From a checkpoint of a small transformer trained on Wikipedia.
Size: width 160, vocabulary 4064.
Architecture: LayerNorm before each block, learned and rotary positions, biases.
Training: a variant of Adam for these matrices, 127M tokens, 7770 steps.
Each number is 128 + 32 x the weight over its row's rms, rounded and kept within 0 to 255. Layers, rows and columns count from 0. The size above them is the row's rms in percent of the matrix's.

# layer 11 attention query, 160x160, rms 0.1, rows 0-31, columns 80-119
size [ 64  73 100  79  92  85  88 101 101 119 112 108 113  98  94  98  89  80  78  88  87  88 106  89  97  90 119  99 109 100  89 108]
[[158 117 130  94 123 123 177 130  62 156 101 133 142  95  78 104 108  98 138 133  72 154  96 120  80 110  99 107 123 153  57  74 162 127 132 120  89 173 143 162]
 [100  96 117 168 116  82  68  77 159 198 116 178  85 137 151 158 117 176 114  94 135 106 169 137 153 144  89 162  80 119 125 138 170  85 176 153 152  99 101 187]
 [118 182 172  76 125 111 127 194 171 128 137 136  84 115 195 160 160 143  88  72 121  90 109 123 149 128 131  83 135 107 103 104  99 148 150  77 161  65 124 122]
 [196 150 150 111 190  95 122 122  82  87 118  94 130 138  90 146 136 141 130  88  69 131 126 190 111 147 124 157 146 116 169 192 123 147 124 128 152  62 138 128]
 [135 138 173  98 154 106 116 148 143 163 176 161 158  92 107 148 107 168 154 123  97 153 145 112  81 103 129 143  88 138 124 107  51 156 145 109  99  52  77 186]
 [121 112 107 161  74 149 121  99 141 160 126 107  97 183  96 110 120  99 192 113 157 148 100  92 175 106 114  89 128 136 117  96 125 106 141 127 152 135 101 124]
 [163 125 187 101 114  80 139 186 123 134 173 113 155 122 156 164 148 130  63 129 101 123 127 156  90 156  59 140 176  65  90 118 107 140 100 160 135 109 131 153]
 [ 88 164 147  33 113  99 150 148 123  87 107 126 142 123 140  68 134 128 153  96 109 135 121  95 117 152 165 147 108 191  95 176 139 162  86  96 155 127 135 124]
 [177 121 196 108 136 157  98 100 108 100 131 151 150  77 159 128 169 143  88 189 118 134 121 141 150 168  74  90 191  80 121  81  77 116 149 190  79 106 122  92]
 [107 153 110 158 165 102  90  60 146 108 100 109 116 141 161 103 129  99 118 132 117 153 167 183 139 110 150 121 104 162 104 151 134 126 156 125 201 155  99 118]
 [207 137  93 205 114 110 115  98  94 141 145  86 105 109 151 167 171 135 138 133 142 153 157 136 156 134 160 100 152 144 225  91 137  85 146 146 107 148 152  78]
 [144 143 125 137 141 150 124  79 102 104 121 125 136 158 157 122 121 154  96 117 108 145  94 171 125  76 120 137 105 125 152 115 108  91 101 141 159  72 188 120]
 [127 128 123  47 138 129 127 138 105 114  99 174 102 158 135  98 142  84 213 143 183  91 129 103 108 153 138 142 129  78  77 109  50 148 120 114 120 150  79 169]
 [105 115 142 166 113 161  87  86 129  77  74  90 138  82 165 121  69 112 157 109 134 108 179 126 123  94 165 158 109 185 143 132 154 153 193 161 184 155 136  56]
 [168 174 185  50 144  70 190 192 105 119  87 119  74 107  90 125 159  89 171 120 216  86 136  96 138 142 129 142 133 108 182 114 111 120 114 139 111  92  89 150]
 [107 106  95 108 133 114 139 207 125 164 154 125 119 123 117 171 174 118 189 144 159 120 124 156  92 185 114 169 140 110 124 129  74 166 100 142 118  61 121 140]
 [178 169 163 108  99 128 169 172 119 156 151 126 163 130 127 121 136 187 127  82  28 121 109 153 110 133 105 137 190 150  71 165  85 157 113  36 138  42 165 106]
 [166 178 172 154 124 157 172 136 138 130 224 185 153 141 147 133  76 131 100  89  55 100 150 184 145 121  89 107 114  72  78 114 100 126 149 115  72  93 147 106]
 [137  81 101 173 148 134 105 181 167 121 149 151  53 101 159 109 184 103 126 130 102 144 127 192 126 149 118  85 132 106 134 111 132  62 183 108 190 122 112 132]
 [129 107 106 170  90 113  99 113  90  90 147 147 140  76 145 111 106 101  65 172 111 151 123 127  98 166 162 133 196 156 141 162 138 129 147 153  91 136 203 124]
 [163  96 109 147 115  98 131 117 180 148 153  84 146  95 120 137 146 121  76 116 145 154 144 149 161 218 141  66 144 134 129 137 129  99 154 182 105 143 133 174]
 [ 86 186 124  72 151  80 132 193 150 139 108 149 122 140 139  84 130 111 162 100 102 126 123 134  91 117  96 140 112 148 103 149 116 183 117 101 119  71 108 109]
 [177  91 134 164  67 144 125  68 134 117 114 151  95 130 139 147 143 147 122 104 124 157 126 143 184 102 128 105 164  79 163  80 178  63 138 109  56 220 118 178]
 [154 128 195 158 131 167 123 127 127 111 166  98 133 104 146 172 162 158  77 147 137  93 156 158 137 175 125 121 166  90  98 118  82 116 155 198  98 114 131  94]
 [ 86 194  73 122 122 130 128 121 154 138 131 151  81 188 136  60  61 109 112 116 165 161 118 121 118  68 161 171  84 211 161 221 142 152 117 153 152 113 103 148]
 [155 144 165 112 127 117 120 172 115 186 140 121 125 139  80 122 133 170 130 116  80  95  68 100 101 126 112 116 158  87  89 124 165 127 103 149 108 120 140 119]
 [ 90 118 123  74 187  93 116 156 139 162 124 133 112  94 167 151 191 139 172 137 157 116 131 138 127 111  73 162 129 139  81  85  77 112 138 156 121 104  67 162]
 [129 138 141 103 152 147 165 145 108 131 143 112 128 125 149 146 122 147 135 175  84 103 111 132 110 138  71 139 122 107  85 142 131 125  86 122  59 150 169 170]
 [113 149 133  64 189 118 123 189 140 179 113 158 171 120  87 155 134 102 150 148 139 115 112  69 106 180  58 107 147  87  99 134 103 143  97  84 111 162  70 176]
 [ 68 105 115 106 151  91 157 118 184 117 144 167 119 163 108 175 148 121 158 140 131 146 144 132 138  73 135 118 126  95 103  74 172  96 117 123 119 131 150 143]
 [161 137 100 154 173 170 106 143 107 135 149 118 155  99  89 144 195  91 119 107 156 181 142 151 144 191  79 107 114 125 122 174 107 144 111 134 122 117 137 134]
 [130 172 161  46 105  93 130 142 139 117  98  95 135  86 144  77  79 120 108 125 141  92 136 103  94 144 145 140 149 163  79 145 140 191 156 143 106 160  68 137]]
# layer 11 attention key, 160x160, rms 0.0988, rows 0-31, columns 80-119
size [ 63  79  96  97  85  74 111  98  99 117 111 104 108  98  93  96  84  71  85  79  99 110  85  98 120  91 124 109 103  97  89 109]
[[154 140 171 101  74 117 131 156 109 175 120  83 189 103 147 135 134 108 129 181  39 100 199 140 131 165 148  97 161 154 152 165 149 153 141 115 126 158 163 130]
 [153 156 144  97  36 113 182 126 101 115 104  94 108 138 121 121 126 152  78 167 172 115 216 105 145 147 188 126 145 135 130  98 168 132 162 145 118 184  95 122]
 [129 181 127 106 195 154 131  96 166 124 174 139 115 116  94 123  88 179 152 100 150  87  51  75 168 142 114 108 128 142 150  86 167 168 121 107 156  88 137 107]
 [135 117 114  83 233 118 131 111  28 180  98 131 181 115 126 160 154 141 118 176  99 111 133 166 129 132 125 128 112 123 145 154 137 119 134 124 171 122 138 152]
 [116  93 143 118 250 147 142 100  69 116 103 115 136 143  84 143 156 104 110 148 154 171 119 165 174 153  90 118  93 113 102  89 190 158 112 136 165 138 101 112]
 [102 121 120 145  91 125 125 180 107 134 133 169 112  81  87 151 112 162 163  62 116 107  96 139 160  98 118 171 127 103  87 102 110 121 139  45 130 151 178 121]
 [180 108 141 139 103 123 145 174 132 109 126 154  40 106 104 161 126 100 137  85 151 118 163 122 192 205 162 154 141 139 145 115 152 152 154 161 112  77 121 117]
 [154 150 176 114 189 134 120 102  99  96 113 138 188 201 117 134  88 150 123 166 117 129 154 108  74 130 124  81  68 105 122 135 133 191  50 145  85  98 112 157]
 [151  86  70 156  90 148  98 124 186 141 142  97 112  69 109 122 142 128 149 169 131 150 157 101 150 138 134 131 241 155 130 117 146  85 229 147 149 132 133  75]
 [163 179 113  83 163  93 128 117  92 130  87 155 136 135 167 111 113  93 143 180 148 149 130 130  88 160 128 115  72 133 139 110 124 105 116 104 146  79 147 151]
 [157 223 123  95 108  73 188 147 180 150 122 112 128 155 128  80 155  61 127 127 177 166 167 104 181 200  70 157 187 154  89 120 109 102 165 202 134 113 101  85]
 [116 103 127 117 132  89 102 118 117  80 149 145  93  96  70 155 176 131 131 155 133  95 170 178 199 151 113 151 158 119 178 172 129  94 155  90 141  44 121 136]
 [ 91 173 116 125 200 140 142 118 122 102 151 127 143 193 164 126 110  92 159  69 152 119 116 125 148  99 133 120 106 162 118  94 132 145 138 127 127 154 101  94]
 [125 188 182  92 136 132 105 170 109 135 112 148 161 117 167 137 127  79 106 162 109 109 143 133 161 124 102  98  75 139 137  77 134 101 175  99 154 168 148 138]
 [ 76 170 136 124 101 109 140 204 133  82 173  91 137  80 145 125  70 193 199 114 188 130 145 124 112 124 131 159 147 139 162 189 117 121 113 127 166 116  35 132]
 [115 110  99 101 179 124 142 155 132 149 169 132  70 127 103 159 128  93 145  52 129 148  55 141 200 192 129 151 109 127 139 109  91  93 159  94 150 131  81 116]
 [109 157 124  93 166 157 133 118 167  63 102 169  77 116 137 151 173  85 106  83 106 127 104 131 106 149 137  78 101 147 106 144  88 104 195  87 101 122 133 121]
 [107 122  94  44 163 124 138 196 110  83 183 142 136 109 117 115  75 115 137  60 163 156 131 131 138 134 134  59 123 178  48 122  92 143 100 141  34 129 128 129]
 [163 125  91 166 189 111 157 126 105 154 148  90 164  93  92 124 108 125 124  43 113 120  30  51 166 140  95 171 148 174 167  65 142 149 130 162 141  99 159  69]
 [107 107 161 113  97 194  63  98 117 114 105  98 141  87  74 165 110 134  95 166 178 200 158 117 157 149  66 141 138 161 175 108 132 144 130 137 104 139 119 111]
 [184  96 114 157 130 165 111 167 123 162 125  87 100  88  86 133  91 111 157 158 145 211 148 100 149 138  94 127 123 138 145 106 171 116 181  93 126  91 101 103]
 [ 95 184 129 137 179 120 148 132  90 124  95 114 187 193 172 134 138 167 131 112 124 114 105 158  81  77 143 100 100 116 127 179 111 154  60 120 180 153 128 152]
 [102  82  69 118  59 127 132 167 197 129 133 134  64  68  76 111 121 163 128 130 199 114 147 109 132 163 123 186 200 148 130 123 179  89 176 121  96 139 149 115]
 [168  79 104 130  82 184 138 164 149 115 166 142  76  94  87  86 139 127 147 195 144 136 148 100 172 136  97 119 184 144 126 131 156  93 186 115  88 106 145 116]
 [129 165  90 120 161 108 108 115  94 175 166  97 178 114 131 132 174 142 137 172 132 162  72 127 108 112 167 119 128 161 151 125 116 149 106 136 173 161 155 118]
 [124  99 155 168  85 105 107 137  98 128  60 150 170 170 175 202 131 155  90  92 135  97 167 150  69  73 158 150  74  94 144 169 144 165  82 124 132 145 140 129]
 [ 71 165 118 116 158 127 105 140 153 177 122 171 107 148 169 115  85 169 159  83 142 126 111 123  52 125 126 166 100 163 160 142  83  70 128 124 166  62  96 153]
 [126  77 216 113 109 226  95  81  79  83 127  87 128 167 144 151 102 141 122 168 136 121 117 176 126 105 169 127  92  97 113 159 150 185 118 130 173 106 152  90]
 [ 94 122  56 124 135 147 140 151 134 172 137 104 172 149 110 124 113 137 103 126 172 172  54 111  85 133 167 127  92 140  34 146 141 145 131 117 144 157 154 130]
 [ 95 112  97 140 131 112 128 114 147  81 117 137  80  86 139 161  93 157 166 120 156 105 110  89  86 125 127 187 106  94 127  94 149 168  89 117 190  79 115 151]
 [164  99  95 124 181 125 101 122 102 128 153 106 147  88  75 145 129 137 136 161 127 135 115 161 192 155 137  97 127 119 123 138 137  91 171 119 139 131 106 118]
 [136 182 152 118 125 135 139 124 153 191 143 118 134 145 188 106  87 160 133 147  79 150 159 114  59  90 148  91 126 189 163 112 105 142 127 109  94 182 143 143]]
# layer 11 attention value, 160x160, rms 0.0977, rows 0-5, columns 80-119
size [ 73  81  98  89  93  88]
[[ 95 166 153 141 101 142 114 114 132 134 163 137 107 131 133  95  43 143 162 108 144 164 102 113 219 109 154 150 126 141 159  56  80 154 143 134 185 132  90  91]
 [ 90 125 102 139  93  92 178 122 132 169 142 148 142 112 113 121  82 104 137  96 155 157 101 140 148 106 139 123 111 105  98 154 108 192 137 159 170  87  50  98]
 [123 140 117 145 103 154 118  96 102 112 144 134  64 164 182 128  65 216 128 132 143 121 106 116 108  38 171 118 139 114 134 100 171  96 141  77 168 147 170 202]
 [111 144 153 156  85  84 130  83 127 144 127 149 191 100 122 138 112 112 135  98 152  67  65  90 128 227 118 172 110 138  95 108  92 163 106 125 116 130  81  53]
 [142 121 138 176 125 151 118 112 126 100 118  88 124 113 105 179 149 107 110 107 197  80 126 171 158 135  96 197 116  95 122  92 125 128 170  92 157 129 127 154]
 [131  83 155 101 170  68 130 154 118 147 134 113 146 128 137 102 201  78 111 177 132  97 120 140  84 127 113 120 121  77 128 150 145 120 126 156  80 126 137 116]]
# layer 11 attention output (transposed), 160x160, rms 0.0906, rows 0-5, columns 80-119
size [ 84  88  98  89  89  89]
[[162 124 112 166 124 138 113  96 147  80  88  81 170 115 117 127 130 120 116 109 138 134 154 186 125 154 208 172  87 206 123 178 203  82 113 141 126 159 168 106]
 [181 112 123 172  56 185  78  84 125  73  97  76 160 160 121 136 162 127 125 109 109 101 124 186 155 126 187 118  76 168 156 140 162 104 179 113 164 147 175 107]
 [125 105  65 117 122 121 183 139 116 179 114 135 171 111 121  95 153  88 132 124  74 158 127 155 111 196 109 104 130 130 139 169 159 102  91 159 118 115 114 139]
 [181  92  85 161 144 153 121  62 151 116 108 139 128 177  98 141 110  83  92  75 128 114 116 171 175  73 153  86  85  92 132 158 134 125 145 147 152 123 146 116]
 [ 88 161 162  99 122 127 167 143 110 144 150 108 129 134 152 122  95 158 116 180  69 145 149  38 127 126 145 126 143 152 115 171 158 117  98  87 114 142 140 104]
 [158 131 102 152 110 210 123 160  73 130 143 150  98 176 113 130  99 146 121  87  95 112 109 117 136 115 103 129 104 118 115 109  97 117 137  91 138 114 129 167]]